From a checkpoint of a small transformer trained on Wikipedia: no biases in attention or MLP, norms scaled by depth.
Each number is 128 + 32 x the weight over its row's rms, rounded and kept within 0 to 255. Layers, rows and columns count from 0. Numbers have three digits each. The size before them is the row's rms in percent of the matrix's.

# down: layer 2 MLP down (transposed), 1024x384, rms 0.0398, rows 76-142, columns 192-255
# gate: layer 2 MLP gate, 1024x384, rms 0.0454, rows 77-143, columns 192-255
# up: layer 2 MLP up, 1024x384, rms 0.0417, rows 77-142, columns 192-255
down76 101:159144121155169099132124157078151119133097118139137105117171090170139186160109113076170125100105179160165145146054107136133048100182154165179177132173047120129134114049133151079052095180142114
gate77 095:162197075131096104080167175147046052112135172119145149152079107108144173173105134085127141128097131148182125116099045112092133160153158212177123113146123127142119173096090134110133095161125145
up77 103:133127109166170125133129149165102110184104175156105158107148116123146086161119121106136160151159186094096155099149085151097095101126126093104148057136080148100160156129154111128097150128102189
down77 107:146081137154094123178124152122121106131151096171138088071141099138149107164139099107151122168150077105135126126126139143139136122123112145069114083124121102119140161140146143100158148122133159
gate78 100:102126167074158105166104129142167178137139165121160041155085131109162148136176161126146168119154164095172170113161121162092106155146133132143131111131122088114146118094178088118182118151060141
up78 095:145164142181120140156145144105075146120154145115178101131121046096144180141188094139114125132107063086168089131182127144122196121113105198075104120185133208143152185154096106099106125107168144
down78 100:134212122149117152130114158125114099133170139136145154111125115109110106155182141087091094191118095089146123174213111163090122144085070155143105052120135141191184128156122092111120115136151162
gate79 099:128181109136106178126085167117098109090166153108131071164106164148097058148085165104113142145079165175154104142198087104122166100093139123136186154152106128160097168085129091141098140087171075
up79 094:076099113147143129100171070133072181113104123095131079168104227171108130172066144104134120117180195177140129083174162179110157124112080161147184140103129165114120119116049129113151149188131113
down79 103:143156099112096186181100151141162110172083121124111154093083111124086133128155095129147121160098097092174121137134067146127118114163177127126159126168127094130111104084155156136121129117175119
gate80 100:145118044111129124104124115156135132142189186115131095091069135168116104162150143145070103173130080192145194174075120074138136158166138154108157125106092126072127129113140127081145147119173161
up80 100:128120109124131117039183070111126124152151126227106091136089100109085158180145119169170123117122159109143109165141152114112169175135114138173099172124030149152141164137118178100130159109155075
down80 097:164105202130187200183076080177156157107156128138124162082159073131139131102109112117103095171126076175101131193211123135102137099099110105108140138090156091165183130091175141138132098120157157
gate81 095:133086104139096137178060086125061130114097121158152078116138129161115116055143148117111155115110167177145176148150126094141129116133124123124147179155132127112106108090098088133145199147087153
up81 096:119192144118076124075054157181104136160142169178110095113165082171169108098097157064135143122117133197108074136100148138123131071106118102101110182104142116140148116132093132129149117121163087
down81 095:151094148125109099120130129109133153135167130100173144149164105172138149115138131146106049146145122073102128133139117127121135071184106150124108157149113156098110114158108116124147060107160133
gate82 107:113129133184148164150086099110089196167137134203113046082092134110073088088152162171110115140123128142120123121155150136090138180152150146141160114077168075111104095118103101165202101161168111
up82 105:114130064127051137107151163180157186072076135105141121087179103109147105105129152108073187091116096145109168093159105118177138119173142120086167101089154104141148190158106099123100227097104140
down82 105:185148151110091148096145144128062123092089144137105213138120151179133150082152153091128100118170151102132124127123103082183123092117139170128143126118144206150147177118151085145126085167145088
gate83 093:068069123159144158145169104157131130120075129121158114133068154135089112091138128132112120095132077124127095124061122165145119143137120073133145078182147080184133159085087152110152162127084086
up83 097:190097144114146088095106158115150164195141148105087114115151170076111157112150153063128132173173148153173114115117104114126096103079192120126129158129064133161092112151182101083137113154147136
down83 097:153119148141130099125134111146107109136136156132106124080168180121121091138190166152124118135153117107110143089132166102123119187133127084116117088075085125133119159109121106139114177156122142
gate84 100:085178124142121090125169101135107184197093109121116126034158144090122139110129141156053145119140152181165194183084173149137109114088134105125135134174118063110109205110179103189150190127108104
up84 093:141112177173110092150108071135099152143116085070096100125162110132113145098114077113103164147150104101115138090083255131149140072131106132110125152181124158125125180116119118143104116119103133
down84 095:140075149088098125146061153113142099152107109107105173114101094144151137114140161120167101090119140166118108125099143120158121099148124087126094198146136161127163150120118139047063130098090172
gate85 103:096168165103164188105036118126058140113185205122076153100176148076129130163171132114124148145050106057137161142127184109195182130147112167132112140148152131141105096108095116099172144143157083
up85 107:075173169083181174106136186139080154123176162101115183108129121125153121161199145138126166091073113137112175109107124087178178086119110131077168146145129155118115129118146158107179121123144068
down85 088:139128151192103086103090105079129120109099082138129113147089143171128164113171103188154082126156138124088144136118108181164106140125156123137170137149098080116124171112118117119114086142121109
gate86 082:107126113120159151120137090131109122127124166077186102095115122131137081115100164108102136152096152080130166108119183113098167099120146114179213132107105125115089135139102086144173086151112117
up86 090:151147107139143095158140122089107160129112048172127120123083123126129157143152112117153117088098161173096105180121092151096124213101117135150090115112113143140164159127163189097090166149141158
down86 089:107087133164181157088103138140107159075128126156155103131149124114126125098139115124144117104069189142110159134196164138116161122140120114105187194124104074125123144167095089119155144148094132
gate87 100:132187086130130128150115186177188121118104169116122053136178127111113122112134133146110123197149185119101095180132115117055133117111140103128130151121129108113153172162078137146119155131193113
up87 102:109119143097087132110126154164152123115149100093132140123143137127100139193166184172173196155077120140098139138110066058190133158064068160111094073137089108167090125128086122081146181109146127
down87 103:128118123144132127145130123185181132143118140112171127136115109170141100133158127172141150126058176101133161103137166161083134148163130112089192152132119071163162165154141113116152113185134094
gate88 101:124209108095133156163133087108178128085075082111091150101154165163119135078101085117055151160107127102126097123145134186135143119162093157149147166098182183096125166096141145150118142101135095
up88 108:107091149217168156092228123084087119115157121137123097149144115146097145126157128168161087079157176135126150075179118103144093108159116088098097117183079182130115142119081149152148108177185092
down88 107:200131180139112143092086076164125151125125117177127172062137144146094158095085153126107121129133142146150116113086129160173190110146182093131129097081161084102085111183176159181105112090157086
gate89 114:132140079154127152109132121178134102094122169115133084159042156178137086127119139174107112119128126149180116111135082149133124093150152155155105087137147108129099170116147117182137148133106175
up89 111:141101139122146106088137125132141125105155147088069120115159110155152131144115152089142109177140182153116145120104046183093168120107096106074149146207064155132162164103113159100126148112077096
down89 106:108145146153141151147085123110153117134137137161125183109153085131119126087152152091127121110146148150170153103142116128077141064093094154182093132114103141165143100139109145165155129161062095
gate90 111:108070096121083122118115142132104141053184151140089139115103139093123108119142119131120112118161072184131125078120130131120150126153153095168106179163133148123187188157175146161089115142065120
up90 115:150117090105092068126177141143135141143141092101109102124089090103065060220148151165111108191092121143095096101104086114101131098167173151150152138110181083119127163167163148088097147143177146
down90 102:081066122147151162182127102133124152156126150110094114102161164130141117119100130090158123178129078125146108099128129121108141133117140109142089173118163165094144120156117090123148116119135144
gate91 095:128155094131071189135090065084095128179140078104154158108146149081035173098123116159143106125103125141146102145079120089155118110170116146136147135109195145121138086156095112151116074153102188
up91 097:128144089092105114113197123147118129095111106140154122125143127174151134075145126135135124108100126064107148160122166137153153118068135097113105138137132123108125151139128076079142219098193143
down91 100:151078168088133148164140164116132099159117161124114116102087071117105128149123121126150107072136082145130134104149193126122240145185133149099127129134104131090096104142205153141144101151124112
gate92 101:125078105147122129185108138132143184164100112109148053103152166154151069165139184125124129076099108147123171060132087057161154152165142123144138147132103095073125112087126091113132148133122142
up92 100:124134176079151124073108157120088082150111116098116161122067139095079122142060071131171179146153132094103095103135125140108080123111128093066134115104078132207082099112147133097144125156094126
down92 097:075116108136063155139132134123146146217083162185125139149166104147168139130124136110143101106122156144162093092088136082143145143147170044091126133161112136190122121111146152078137163155140144
gate93 107:126124121156166119214118133157133100154128152141115156113148090118149158105163117150147189153116111104198097179100159138095097112100160071096150080163090144135104094055068129052094152152117122
up93 103:058177105149102097103187154109147128155155124145129083126164115157134146136127145158075135129131122117134184120131099151162081140114109111092174143148115146121092153102147112124131121149106103
down93 102:123136149170161074160127094117151118180142113101122138127125144150136130157149155082175122117113117065175136110125094079153146137156168170145141133205136175171152128096145162110144137090151137
gate94 090:079141096134138155079141119078088160073193134112166141113124171138087081132098094178170153101150115149125194156140091134106130082119135163099146102090150106149103140112139137171083115163105145
up94 087:153164139150151113177136073132134147178110100073127146124143153093152132157128161097141104165106123078146110143097152107160137200124117110162078133145119157133117153116180132123114129138074157
down94 096:103178185158147137154149124105165167118120119128218098115061078114127136168131162085115233129115107096127153135114118161124113182076144125123154128060154150171080122158116142166086115135123134
gate95 085:123144142156123186161112187116065112150150119162177047089067154161108135173159133123179131172086099174148120193121112110059117153088199155204164117111071093155085091141066128090100120093095143
up95 084:100104142174043185145083236190115110154119128143129108096146135135161090154165131113153146206108104151108073103146130087140102102109156134184131154152051069103065117123058119111102163088134115
down95 091:112097140128048148110104145130161120152091140103073162101089114082144123125127108164130107106124113074173177094131117126192155101196136148140086146148111145115121090181088118138139133206162159
gate96 098:145164083148150181091183109125086136087231128086103123088101145090093127141089158147142069176135125133115143118163096116134125102174136170120173117179167184121124137112043086171141152098128133
up96 102:171138123118139089114150141124091188124132134123090173104154101096122133102060170124122122125109112128055126131155122136128115139096103065127154150174117131138049089140112125126157155136096095
down96 105:132137146061122184157099071130103127188146133145133103085149153185134161123094107117103076164128108130134178143246161100115200095201117179073116090108194110139155162109202096173087135181190069
gate97 108:120077130114124138087124115124138130137168112146146180133127122127154136145153156165135188144112105180159080127095114127115120126133192100119121115100133140142103129141199137142189058133113124
up97 102:120122129088107151076161133193126108134146069147130136097143073126080099110168122221117149131116100162183140067120143136163084107128136157165068132216166104120143121162125151112154121157135108
down97 105:091082110135086140132132166117174125079116125098159094128065196124144147140131114115154134203142173084139095126203136105176103146104111180162157127087129110190104142147103174144140103111109106
gate98 093:158116105135186120152122093096161130114132095108123140150126093136126128154163100144150150135199128080107135123073106125058088149130147156137044147161200125092178074126174105124083107148083113
up98 098:131139127200090085135148131176125166146087127173134127158122114145135157150143131160144164142146128138168109118156093088151164117151125066108119106135136169072120151061137182177182118175138126
down98 078:151120102136160132137074130097120066156166114135149138159183118112144137125143126146130090128132170120135168165050109119126090129157053148132089126110151101094161067179123153134080091163099119
gate99 096:099098056134184135165133070128094124059115148200131138145112115157125118174124098139148123091143121134168131147090159078079146156181082161070159082132137118081082115095148126154143095123110149
up99 104:158136176084142118141100129123148084144105134081146142114124168133130158156162082164142144193131127118048114146137184077149138167088165112108116101064182156147160140170122179114123144098148116
down99 105:116158154165120187161144145137158115157061126183106122104168125148181203173193120130091133101164146106090157117163154101129089151106087073115144119086157145120130142097130146106178163135119120
gate100 096:085138168108134102124178154099103176124172130125137111116163145091148104119123132134156100161115119136142135137136158150052111117085114164103077130122126139130121052155120151153108153112145163
up100 099:171087164101139087105102192135136120182116109162149111160135101168128147067097111157125069104087176154142087122113116122204112090153183118134134107106147145067094137139120098145126125156157147
down100 094:123158129127183093149103138183134131100087180126058132174166120142155215119151087135099156118092131143142145136103121089133167131132103152123135126133165167090116105124144090116124133196088158
gate101 097:076196081149161059136163149098165095120103076188167063129093121107138055095060156107170087162161140158166164138096131145118150119120146070136090088132123143106101098055200126103186129135149136
up101 098:096146106079104132104110085142125113143148102149078105179203130120109147147158157096050055089143133132143131130134108089106103140122140068129147081101125162133098177139171106179065118142114079
down101 101:110147130128105149118095101129093140119107137097083138120133154072094084172045126135107108096189100124172166135142122169169132113140195150123174103125127104133099184063145205090141118161107136
gate102 101:166122085094127101130142152165129159116129146112172137141111104083147149119109118132148095099141137075113148134081170170112097190138132079124098103149114111146127138124147067163136085124121131
up102 104:116156115151086102142175102104145133126147094191128095133120109125142117177134143104113126127078182123132142181136167121080106117084164137127137137142123144188148125151095187136111182108161116
down102 093:107151148124168109113121122102121156142105113158116093146145112114182095113131118149158127154121177047128133185138135091097164119084081192156159119152135154125135126088126156138105127093092152
gate103 097:099085096114107053136088156115165188111203141154128120106117154088126161156126114120112144141125126090120138116150164161164146158171110179113168141131105134154148164120158111124092163131154160
up103 100:117164087128146159075138143117069079167120081153107121173134166129140141111127140133110138126135146115094152153133092111123168110109103107085161105155116067114091115151112120136135139175171100
down103 097:112139126196114113067097171120086153167172121122133175125100148110175098134083198123203118127133160107181097120090113109146091147134130107154106181191124136146146124131146118135103113155074137
gate104 102:142160165134160179174057075118195139091198155120171069061138171143144100119130126149196113115158105120162126178168169077054155128126174102117123104140171112169186170166078149148136151115147164
up104 104:122108062128130167072099168105144105131108135158146178122106172136123137094117151189166128113146154147155092117134107118106143194164157110131130121124145144082176077089112153178129136106130132
down104 107:197108128157136133089176090145111183122136094126184175106167141130182137170153125169130075113107138105124114106133091102152183091146148179181104179142169121131140112116109129151086140185139134
gate105 097:097143119166129087161134083122114147113109131053106118065144158067130132146137160138114133150113142104096160152141166117094078087106091132077210113130160111156192168115067119088094121131119110
up105 102:154166141141142115132159112094120139152123080117155139071147135093151114127105116175105097154090123136134132134178126127124122155055120117150174104112108158091154131098063118100077113145152125
down105 101:132093125103168082125161135135149094114101163180139087123086184147142144140171116147096139103119123085075151118132131120128137152156116178082141115141135157088121159093157051111164172091165141
gate106 093:157147163158127193107176131071142067125133087128109094139130138040158125187110164080096132139127155154149145138109135092080158141111145100172138117089108106142092160105160197101175060119184120
up106 098:148132103145105136118062137131150065088157065157115130138076132152120135140102122195132173092098105135183191101139119137111159218181089205075143177146135110159160140122132136165078149171112087
down106 102:159133160160115052158164117136131177139141111146138139151102094132181160105126077118137175141101152191138066113096167169099141130198136132086150068137157142143140123165142134105188123156119123
gate107 093:121125085177116130146139113034086202157165045132115161159123135153133124169152167154201130131126111085134164134111085044179120135126204100159118161144110207113153133114181160093155134093076143
up107 091:140138187088185140154122180155117069096070174174193150096079098207151106125142129160114193089136106182114168097120178132102158110125075096101127071112086074148149145138127176194153130164093145
down107 094:108085139154169114152206039083117132151140126153105169115178149155156096145130150130148147131125149107131195103121074106194107139159096083136110153103149168151174136168114130117166152143069110
gate108 088:058132078152168116111123099179119087165155126189140138163129097167121156127139113079125097150118121134106152114136126124078125099092120145056056146097177149156100161097118144120117126137085166
up108 097:162117149104170101136128129163202109188173092112141131129155130194130133074147165046062113156124097149140155101114129143142106104118167168127110087131160101194132122124152133181131151136161076
down108 098:150095109092179135126101084178074192098162143077148140169146117167199078084164108174103150116114114112180104143156119136099085128150152173102136112077177095197140116164168125098095077164102164
gate109 097:150100127136138149136174088171125147139170096118098094097097132109144145052124159212136177099125117125098093129074135164114092170147171111121172169138127128153124199143178176108152185117136142
up109 097:148097117144143149082178046170140144143188145082114060080128117114169141045125112156200126136136135158080126120113133143134083098174159139096110184080130149114084185138105134130062138168156130
down109 087:102185109094151147078087156172106111084116134076124111120135070131134126109158140088154175127205143150068149125142123136084127130112212117129087177152146186203116145173128153099093110141110175
gate110 108:075183099111159160101136117158116171063148164111107129158164174150107095215151162213124115101132165137112121124207111117121137142085141084134187072115118111128116154131110131156103132183139138
up110 102:113148158124145151147188138132129160174083074106069168105190142121146142129105094112214117173118077161120134101099188180116114115124152112123181105151151069103089132175124123135114078057167074
down110 105:133124103165161160140106124147132101132076120128135166126110127087114120108132134088071085111126086132175157120124113154127106116096155131142150076202107086074149124177120137124136117105140097
gate111 098:142155081113089140120126089178180081095143161161142099124125170110124117156156118059104132131134161190141208168157052107130135145118175117184175130158128099136085102130121137104132185171136130
up111 101:111025089118133144180118076133146144110156128177183090135085093167137101115164130187130120102128190108061121170142132143106162170167132082169117147170064096084104141099096103135189152130129106
down111 103:127068179095112145120080163168175148128128160127131094118155139110116105132148097121112158132086156140160094162160086150081146106097126142118085069127130067146107154115092135104147096154116140
gate112 099:128139124120073116097117132151119119122131103126094137105161121110066137098107131080144115122089087166147123124139087142150159070022144110136098117129187194098094147094125108036124104167133127
up112 105:171133124124135112175123088151144075165185082170122111151142124159176157204119167158118075155111102111114157147151145160131103119072147163195134103124139059151208112139073172092146115163105101
down112 105:082133086142149138183125142140042143124044159147137127150029141075159091121118132089129107102140141092140117142093167146150173140139153173111149163147177095099140123242102153132110135105131116
gate113 089:111073166136200116156165112095148156115099133053181158089089115145137106098095120118146101161134121101148137177124130137146098111126129099106131174078148111144080142132163083112064138133050164
up113 096:146122144156106102125122114109131111103123113131120105061103206090131165134132113130127145119115183109120160097089148159134149091123133063052087122074161155077162108138125102158148155091117124
down113 096:082118104145150154100220107135160126111061142100116168116149127144121143153084142083121177181118095107168127120155093105133089171106108166189146112128140127149193091150085156143136095141158141
gate114 105:152112082123144079109117136124085138125100106086124069178105161160115108133157166086117111146100099152103145128160105058123123097101144140212148144160154110105126144117068139088112113123103134
up114 110:129133174138120171149123074132152137082197131120120127157124136097094112140165152160139111124152139156068147154128057116117177073122132133154134179152184121091070135152115057166156162084114109
down114 092:114151109104136126158123097116136116146096126087112142149161155151084159093100123099176146100117092138141120095136138123153130139141074155163138105143124175099174138145155123141109098100111127
gate115 106:101165146140100092142145086153083130176131097145153080091122113115151090126133121148156088161090164183101129107069104138125124137164129082199102138187097177150106140119093126123212079188158150
up115 105:066071119132169158128139091095127144174099131059152092162126117071127146121132094071126182131125177175103148192130133129167145112105177147108093139111107141112119111137186128112122099138202131
down115 107:117058106144127130108127108098096082132101079135120155109120137072169111115125127066150149111170141176139114091118106149136115155063138071175056182055105092155100156143149096134146153175152078
gate116 102:105131090052115172125113091187174101045155074075167120135173117079170123133103113148135093108088113137139183174146140097149153190173115160153184159146088123148109134097086108125109151175102128
up116 102:146098139148144146135133118146086156163079177133089088115106103191112159147108157100104140173154179111157152115098098096075090079142096162157082152186121131107144123130148151089121154148099151
down116 101:135073148104128167144116164109120123115022162129111181109090137107094143107152132068150110116146157054104127133070078121128162091095105109177103180087168127165125052085154131123100096158126122
gate117 099:067143095137139103117101082091143077081150097130168111124072178113125104162126105112126112161145147147095174114174143107114087172115143156145185147133073087163163165078111173206115135117123148
up117 100:172114117155158100135112152054131143114154139145148139103108099084112187161106098104184092158155108166085077195078054157101096146173121125148152121174108128129139140094136170118095091187129180
down117 100:109184154168191160131132107124138055139094148131109134172137128103159122181223125148146154059145154135078144145103055143169096143111097087147141113173078136133127140169190139114082118129088110
gate118 116:118109059134152173183152124146085104059160169160196106169104162163117089121131144163122141113144154122159184136135121178092168148172084145157212174109127165105113149092145147150152149078087172
up118 105:091114127085146177125129158134167148129171139132189142160136147078124095164148157149096130084075145065108105133095174151133174116073149173179108090211125116137115200134170195185119162109140090
down118 100:069138134085128190117064145146157166143168154151103113133102106113150100153158172132101147138123141155115109153160103100084131092094099186165197153110129142120130134117108160097114147089158144
gate119 106:054145085146119121089111092147141125074162147124098077128117106141072156132140133122128128095145114164172122095150095161119125120120116157123140101156130154125130125113161090147115186150114119
up119 109:110157148140223159144135112141121184091124101136114144150180111107103128139157116116103085134115164104091105154155137152079107137117097092150139176114135164138096093107145195127124086122126126
down119 106:146120157143207143124159066153109111106129121109123151222134126181136145097118106151096160118124178183097134111083155148166116102158145106101115172124175084112133124101105127121159136130165069
gate120 102:087154143099087182119054124112063144167135154137077103170116119110115092172103169142156140105087115168095118149090077106152133142134170030114152114147165038157081132142100097118101173099180094
up120 098:177094116119120113144142143140166126072120110184134087136109176097157140105108152114118117039105084139158128111129119135056130136142104106093116107092126150144143108100162119155151135127150117
down120 101:155162109111150129109117116115080164126114198146093178117129102116139078108150130159094129182111155044162127143166118147109152122075096121225142083201106148134168145162076126152123106124084146
gate121 093:130102130156101133091141045087098127063137123155150134130125131123099176138198113222153129098132152086104119117106106154123046131123138159109153119189126103129183132121092087152127130135144087
up121 097:120118160149123148141106123144101154119143110169122164172142112108101062117119121138124191113109143115112125043077054190104134172139072149097108155107100076107139116104155123115116126062117104
down121 098:162084142119116081125119133133044150147116114109122096113128161137187159146156175114118127198083108119104077069111178073121123130108196077096112094068095105123102161175127133117126091111124149
gate122 102:107180167163155119112121088109161161097154093204172169104146121085152110124164149173158151136136104078144124110130183122106151185121081146159095140181195097084175130136132183181073169118082082
up122 104:063141139065120103168111074033062139121130122134179189056109137148140175148105166142150115165144136072143117127121119118079115139058164135128150122176158143178138153104141163154102092108129129
down122 106:125171158116111137160125099133123117092166071115173158094149140081134089120118094105164127107134100098120137119155151164099118127143068134120140096136112110129133136114153108137113161135174146
gate123 103:108155139141142196118134100090054094130180129129079097161162079095135081170119082106158147123160168157110108177133056060123173138119149148121147139053164163167103124104129153082163120169147177
up123 108:136154142103135152113093118143108114100094139154087127179108145097070021112106168108160203166088136148110105131139110090144221140193130107102133203114116169143123124115137118120125051150142111
down123 099:136147102074143068156102098079162126145177154132108135142136104123095151152154105124109099141126155110139170142175155179092117141018127128139135110138138113129136183118150117146164144104106076
gate124 121:117102092152107136116151131109085111090145121130072145158061143121151135112100160183123182110103129148132105060128173112134200193105064087105137137109111139111063170094122163141185158192126140
up124 099:172128160134172106121094107082115100143183114104180178094180064126134129060181108162149147170114106120166120171068116113147139096150126127139070131160127134158191148154137104088052089108088105
down124 096:065156095127101147114125147168101147088110158145065114124122161209141124117067104128102094076164117170079133103166173149138166133128074075085116076074112118136097112120134147194201171170125149
gate125 097:124129089136129124094153126129141085145169105151138179161094103146114141116080113111127110112086220150144128143118165159136127122137144112068139162107075099122114120117201086127193189172083132
up125 099:150104115104105187152178144176129134131072105122180162199125090092088130081091107209046111110141111103079120085121150100126153035162162173072114152114108160146095143093125052156147165118116152
down125 101:084143152073124122140152164130097123186153089081113155152140096174073131128087181130110095158162134066129046090125083128152170060149162116105152115085161127107175139118056208156119081106148128
gate126 095:121138148193109146192085186151117138174152162102109087180158108093144151144145139145119167200133074165100115193181108130154208116169122105183160136162190152078112132112149144133165158129089115
up126 094:179074160104133136118170124106171065054097105110116191189197084125178163148092108160076092101151202150124119166133148130077042114129113152114131144146138128173123111175116130129143147133114105
down126 098:097095122102123109094150124088169071135133135182207101075084131154120142075131125108143090098092101127096160112171092133158035144111091095139108113089108136111139144101144128115099118157102104
gate127 110:046131156155105095132130127173142134126147066133123093177156112117165184120155170113152124060041134109128092114139074125103132178160126091147091115166153139108111195070079148169145091090126084
up127 112:150079124132161159145142164105130123111122132057121160134141155154163090118163104150157116131143125090068147146133129183199164096100130113146120121063105166147131091108100100113134114083102195
down127 096:165127169151132132150127151108129123116130106102101170129171160101099130093132119102130120158141125090101121140115127133129111131077135103147137128138137132125141122114146169120131151108126120
gate128 102:070135144146118107123176136102158127097131145130185148091168124146091166134154052095161126110157153181150162111161175114059174088188120168177130117140173179106177187090154108071098120106175118
up128 107:094105156104121147102123175115158131105129123077172157089167137118092151126103079120106152133124126088188070139145116133056129110119100120125159127152101145116155180085115079095158119083118119
down128 105:108108203105116121116132135159150161153116133123151087113149124055040112123154077106124126177125143119123107111135117153070099123102072130167147123133132109128180133130098038115178098110188117
gate129 094:130145090078155113112106082113157091125127135138126152133098217158176145117113163104135146123148150144137195133074129123084132128138177162122188125148132091099136147119178167099133152112201087
up129 100:153127126120142187225163203150130135132135080115092122081151136077063120158152156112203101107065084063146160167136162084069102133130133146062108107118167146174150128067086118183131117059160168
down129 097:134149055139134123135057088115099140105158179130090134161144158149138104130106138107122091110145114122127109106152127097157162141104141175113138122100145130128120155140134132104116135187114140
gate130 098:102120083120108087142057137189150136096117172132082148135122122112143102136212128093110147173041136139102111171109158113130216140137132111150146131123113113127130176125101142121132154106165113
up130 100:034107185137139102100151136145089096121180127182157170124068093113161120130112157122155135138166088126124118116174090111142154196079098133172115128152129143176163142104179126172133116149090146
down130 102:093125155143120151113108139120156114143150192108052154144199106174110062094115119128132130091178104106116123117086113147167196106161127050114088114084107156142070163078135149149150180122106135
gate131 095:131119143059144138106114063142109124162097188117115103140033237156047084170091076143156200058102105111174135106141080135187082165141110130103059122120123158135189116052116061144161145110138104
up131 097:061119168109142150128181177125081151128125152199120105112126127128126168129138101115096169164166131154134181124097191216070115099125156084098145118108101153118106091125224108116186181152099189
down131 103:123075128102121121091133065154101119102082110106168114108096085168102176158116096169174107134103089093165136132179138095103149113121126129141109100099140127159189151098167108108094098102144116
gate132 125:140103070172129133128202134142157053127155110172102147138091152181042112159172110135131199070110141142125129158104072093090165149179168088157180122144134141134071176075136127094132110132183161
up132 108:140134095119094099066120116159129124072149092101109096103089112117093164092120059131128087119129130170140114116166136155137121110137168123061105142126146145193164161151103111138201166182165096
down132 103:141161151069130114105124178105127130149154100147184150093138110174124108127064117173130123157085079115138139167132167158153168127145166125076147096081096141081126148188157098163125070127082146
gate133 094:123120109126114134104119145160077158099113125123123075153122144142111092099119149133116140130141135184122171135157165093091137173128122135091099142130109130135113170098112123092089132164126132
up133 092:178152103136151128128144092105139132144083123103138140168174113138121142134132144132140199144133125085154109140089117113093157137117102138127151092188217165136139092130199130167129055174081114
down133 098:164116128143133115172188131139120171117128156093105063130106126139166136162132105126136162104150137098155115141117150098060116088145127084141139108067178155154171127127177135076134124139113093
gate134 106:150138075097088094112168163166147093073106175133103128108102113121050128113155135141118141125132161107116104155125084103120142108131126170169114115111094126142129124071135130103125061108178120
up134 099:099103112146112105093086118131087179169100110176086117127158180123118157109147179196054076191165172141183114141153144144092139100101137079106168101142112105123131125155123177115169120151155139
down134 101:130071134150171123104124101173150121081124155167159162199102140183066145094094079143102111076126130130098120099153161108139142103116117116140147103075101093094141157168137118132179113075159084
gate135 092:135106109136152123079113126077068086104145141124136147205138149161161111143131142123145090100129158103137079092187089181140109088094119049084149162075075115125097098078110136158079098150100075
up135 099:070161128142168171135099180173115142126082118143050171117077139126161129174158135077076134119096158127146177143110143059091088157069098061106113111149108122152116199151164151115103145163125134
down135 098:180092119080107183140161157125093108119089142133151176140065200110096105115085109154167109128211141144140174129098046125130112102124188130134055069146081161128169062108131154203088092123139113
gate136 102:138154078108140134089097119112116129118162137169150152093092093084104082154140164159151090151082199196135142113124158133053124068148113123110135124135144184125124128120127072177084107078035130
up136 099:097135112120103145064194105177096120139107164182184095172159120137139114168140172055136075140151136123085104097139088082131170166164087166113134123116132153108100094121135121112162132132127163
down136 102:146170121134159083140119175183127142134141109104117111130102136123116109124083101084124081131080150159083097132128127160100081121136139140084137091065117125117174118140128134172149154092151142
gate137 093:187069139154144154167103125159114113082056121095089118097060174111176174121171131122160173177138170109135098161148111067155135113154139100107146090147130098168146206058134151176156188180115113
up137 099:160125125145156080098104142174117152171126190093136097142148165100154180169146149100054154222124096122077120118140159121124127124133208103128138105180063109114146110137142127085131104081145106
down137 098:106166146110126176123118142139140139127134135131119123163147179161114144149142153116128156122142092146103141100091166083182096102160127098094144047166082173125141180128128141071148170067163161
gate138 103:133134114072162120173115059097118151087155135103131098108105147122159133101128115113191156129151189159129185073109131125162090124120191151174120101120081131147109092118155120177177120153092148
up138 102:151138151159105135099095108116124148089120174159090113119166208113120141072122103147146147106106186139121085081109126164109134139144174077171099132089134147121182153168148158128123098107098131
down138 107:126119150136200107161095098086176179106186062157120109139116149090188157107157115128150137098127108082100158136163156113064142121173175153121106156159118130121121095113123140101179116123152136
gate139 102:085191121139102104068143168091143128136080201140068155056170099093158156118158121108118127106139145086131119120104139099115105154133100110144100065182128115098180145084072139168091182145149135
up139 105:180107140156090151133186076049099112160151162149128133172083071158050109159084171140141105161099168120109106185066120230033107109126139160153131073141092124059158103090150124140193120110153139
down139 108:173114124140156154158088149082071122135126167167166131131084093086133127151118141155091091103144157190124137165163145130180143057161179173104144112168137123141123156184142136183132098091112132
gate140 090:123133109144153176130090125141104156044146124176106120066102161154137118143121145171158153142144142107095164122077120133092203201108179124083144151125109151105086165130135128132175114158106150
up140 088:113146158105102095129129146078164182187096085138207088143093143091082140148116100089133132146182125146166126102102088105167101125141130067167118124116153107089145107064157124151110063105139135
down140 093:170074149169120114153173133115146167094161096133145094151134131146053119136151136160135150175162119146120145124085118121089096137087194089135161099104153112107083098103125171086166117117102150
gate141 098:122151130067124095157124109053120112145100101081131134135115124216087097097103131144167129125165088090212058112115141126129112163129068091163064155087144184128112128114041153162101089149072101
up141 098:108134150164084121054124100138143102169114166054065086158135169154138137168154103094119143113080159161134167075177134104128183119163112136105157135148139128165099127139084149113091159163156092
down141 096:173111153161126092086109153114138127123112147142112114114120134107118145156200218116072123153044082126117178186132161119105112126130152186113184153127095090044160131128150069142166154114129152
gate142 108:081132139094126159172155120122143107139123150111155099137115078188111080130168152093133149158155122117164081083119086115087183140151176156120150095047125166089121145120141115140133083135171123
up142 108:181150143146142104117149119145096125133096134145198081088042044113109140069136130140077106094105105136075124126099102089182073134134134180094149141158070134150135134141132196141130202145147119
down142 112:102105164155114117126164168148148122125090155132132181123108179151138131151112164191162135096169112191139095129158169126103116131089188078081043085176099105191111111194122135140101121099054164
gate143 094:080119137139120174114135099083139094140157143179125112108142105199159111117185090177178123162136145181147189159139138107182153162102118195155107084086151131120110104133136112108153111174183163